Part of a small language model's weights.
Size: 12 layers, width 256, 4 heads of 64, vocabulary 2563, 10.2M parameters.
Architecture: LayerNorm before each block, learned positions, biases, tied embeddings, normalized queries and keys.
Training: a variant of SOAP for these matrices, 739M tokens, 5638 steps.
Each number is 128 + 24 x the weight over the matrix's rms, rounded and kept within 0 to 255. Layers, rows and columns count from 0. Numbers have three digits each.

# layer 8 MLP up, 1024x256, rms 0.111, rows 1013-1023, columns 0-127
121183162127147150129114122112145110131113087110107119141142118153105109123148134127136118084141107099156110135115097142095122119120136166142119141186118140130177144134159106089155122122175129118119139130105140077087132085135115167166163146162139132130109113105062132136095152149128112130106143121160130121122140134109157130194114162121161079127110092129122124150130111137136126149102
113105105129127158117115109122105112135071092168154139132124164127119177101103144108109140165111093148151145158069137124106146098158101153172142143123134099101137141136139109147139113134112108098159150059124145092179141114155142109140179113077103141109143136124136133179141122134137106089123119094134128095144129171113096116096105119159094121177128121125086136141116153098098122103156
144145158177134122140135111128127161143106141129078114140122123171119126131111077177166111150126117144142150167146137121131109130126105111115100118128113135087106174178078137117141091121123163106096150083133172117131184153140126084150125116122134150115121106089168118155146127142134148190116129098121192131159120146108144110115131144141128076117134117138122153104119122131124119125179
089124123119172109128109122134151156172110129143140105143111126120101157065111118135074121146164119179132131140148122172140113119149109108113150140106115178091104147099104146106117145097122147121140131087145155132129124105167141165074134103144128115142135095106100086155104115079135111088100161182123131117141170130154136125145093143118141135098098199155114161143115128096158091081149
081151121110103139084134125105193121118125125104142097144063109147171113128144138164157127170122112084125106152159078128131142135135122127166133160127175108105090167152152161093120124092095155090121121122156084106154128134110116142206100183151106119131137155143169132108126146156146116119140142112130099081139110121116155114137143119144104095105121099127110095126118081107109115125119
135092129115132087106074145108131131096138111099145136101129138137132159129135121113105110155092142143151134152157095103157110120161086143118133165104095110102123140111109147094167164100146158104129147133106079139135120094108106131155173155126134147133120127107128154121131159136162146160148113082120133131103146148156155085147094145154143156139105132153072125131129129120150147146109
143144111104102130135126122119156113132140112130160136183148123159123096117132128128079119102123191117128119144082130120123113111128135131146140150109180121152113157113133136116138154120148106103122121098157149095125090111146120113148103138152154109133123105161179146127160095131150179099112142100094155127139182116141151143173048148110099121129140125155097107075141140097121114141153
123088178149128134080134164128143151120131143134129145088128112132129129092101124109098100103151064158136082171106108140133120167113168167130135133144161089120166127164104148163140137134164131139150153095168106130125089166132134148106139159123163168152120081112123132138091115120109126087136127152129127146153100113152118109135140138127099107134109106142128134172147150139164118087115
150161123095109143158130143131103122088150142083137133134144102074158109113118099109132148079147175146124090175145075127147156131128156137150116107116106170106137149096135081132105125094133149129106152120100109145118158161125123115126140117117144122169138151119140135150136153111116092160119120138114133157097092085081177124125128105145117130114185135144131148128143119136120133146146
123164139132131137108127109128138126150122116146138098106117137122179151132176116095102130159104095140133112145163098133088180159123138134169128178091113121167141126096141088135170109090093109122105127110149122113123138106131067125137112124145119124138139110085118125107151139129149140159125145133109148145118114116137119104100128124173135146072178114099140099124136115117149138115153
134112168139101116126166145074122070091127142145157173109122156111140113106145163138119114091144116127143131164129136168131117180095111137091135114136138106157134129117113143123119114105134139122102113134174157134175136128079101122165146121115076175103112134176127136120085112094161096093140148134119154138138119101106131124112139126128119091108121156121103145144112127115173088104143
# layer 8 MLP down (transposed), 1024x256, rms 0.119, rows 1013-1023, columns 0-127
155184152106114144147109154106133130169150149085118120134095103098136115144124155107132147083149105183111122112151117150111097145133110137095145101177092095137090136148098069148125054104135104114128135146114138122126145122128112148147204161158076123134163154113125163103112152118102093158138132110118124099101131156157124144151091157116137099157091098158106126161124178149108137113116
133136159141127161108139124116151112130122102127158174124106145123121109115108124150119157130090145124120093104114166147111144166120091153117110149116083143170126119160137116151178138127121106060109122141125109120131159137141144170123122104127131143118126138116101132103144139128168167103140145144154134129160179081161127146096139134109127127164146114132143102182096149109123105112099
138156119099107108140093133129152132107126122110150112116180104118149118144136143154097151127114131115111159137123076128150092104162143135092173121100094155103145130159100099166103125099176124103158138125109092146107120109126099128145104105099150110155107148164146146080110147097105143154097129152161100118164105114138069157131123150094135112102127117133108075138152132119136150135119
183139117115121071097156163127144095080068095063166179147154114123150108093146137087137113152159115139104121105111147119115113098152146121100114133108118142159085130124129130121140112157122122155158107119162173171170132130116080174114138153181123128164144131111185144129137122138147123176160124133130123163121115132137134115057085116127101136106129137135114177152148143147082142160119
159132140115100140118129145165157113164109103149112118150154139137090147100182098103135112107128131137127121118126157136105139114130162135141137123140166144157106115137169150113097122140108137136165139145181110118154152115135109140134134114128118130147118132107087141107147122105157126128107110169106149128149178090116087087117130152096072141172172148126104124125107063170139167138110
167147152098136109158108124105120130101112154153136119154171127138146113160102144153076134096114179120101115072146117139127134131137114145109157123122119121141144127150141154142126106124159096087142084085144119122125089147115140114206123159154151145160110108126141104134058120082157136160140126144131132133150122109141140127101121116120125134088090096097138110123110114167134123164143
150122150157092087131127214080120173127134189116132093156143072152147129089101115122124156121148129132108132139105152106088161082153118162111123072085105164148125110120166155132115171138165135153123121130159100115147138168105116154135105152124109143107162127111093151148120136136137148106149153111153132117134133159102123098088131097133127106105141123118162137111087138142130123157116
129111128092109129129141141098127125145127072158122136140122110090111107093098147168092137143123128153136138118158140126116145122174107145110147137109111176126168103134123141154137149131206152109127121097182121114135112122168130114164167148141159099151146148119151145152142151138121146136154140094113124111144080108178099129157092127119143170142133142129161129098124103150143105115127
101142132175133119130124153191158108118105104140099103149096168146135120111136124106104062095170132135131120121114133184123141087106124096139100116117096092132170133127145131148132106131089122099058115137153104121093070112109125147074118132130148094132099152108140071086096121153142121138109167108124163133097136113132124165137151132148124133122094128148071138122157094114128110133150
102088107150105145122130130109106135099128133131155123120109067098124128101099134125153163067101121049103109134128137139166102134119106147147142112110084131126124109134112123149081106116163101156113150073164121165195151125091145168209135102129098117085148107133136123128131131148151117091109107122111163137153142137165152145130142097122124146148111160163161138142123117139105141105119
109100140131111161095119101084090151126148130128123099120127141118120118153143112123143117127105124100093137100155155105109136149156119135153148081171131100096145135155121108131112141126162142119099152095082103112169170178115129122147101139134134139101155149107097166140157143114113151102130151126110104111122103147119125163167070130139115167101167110148113114092153118105086128080109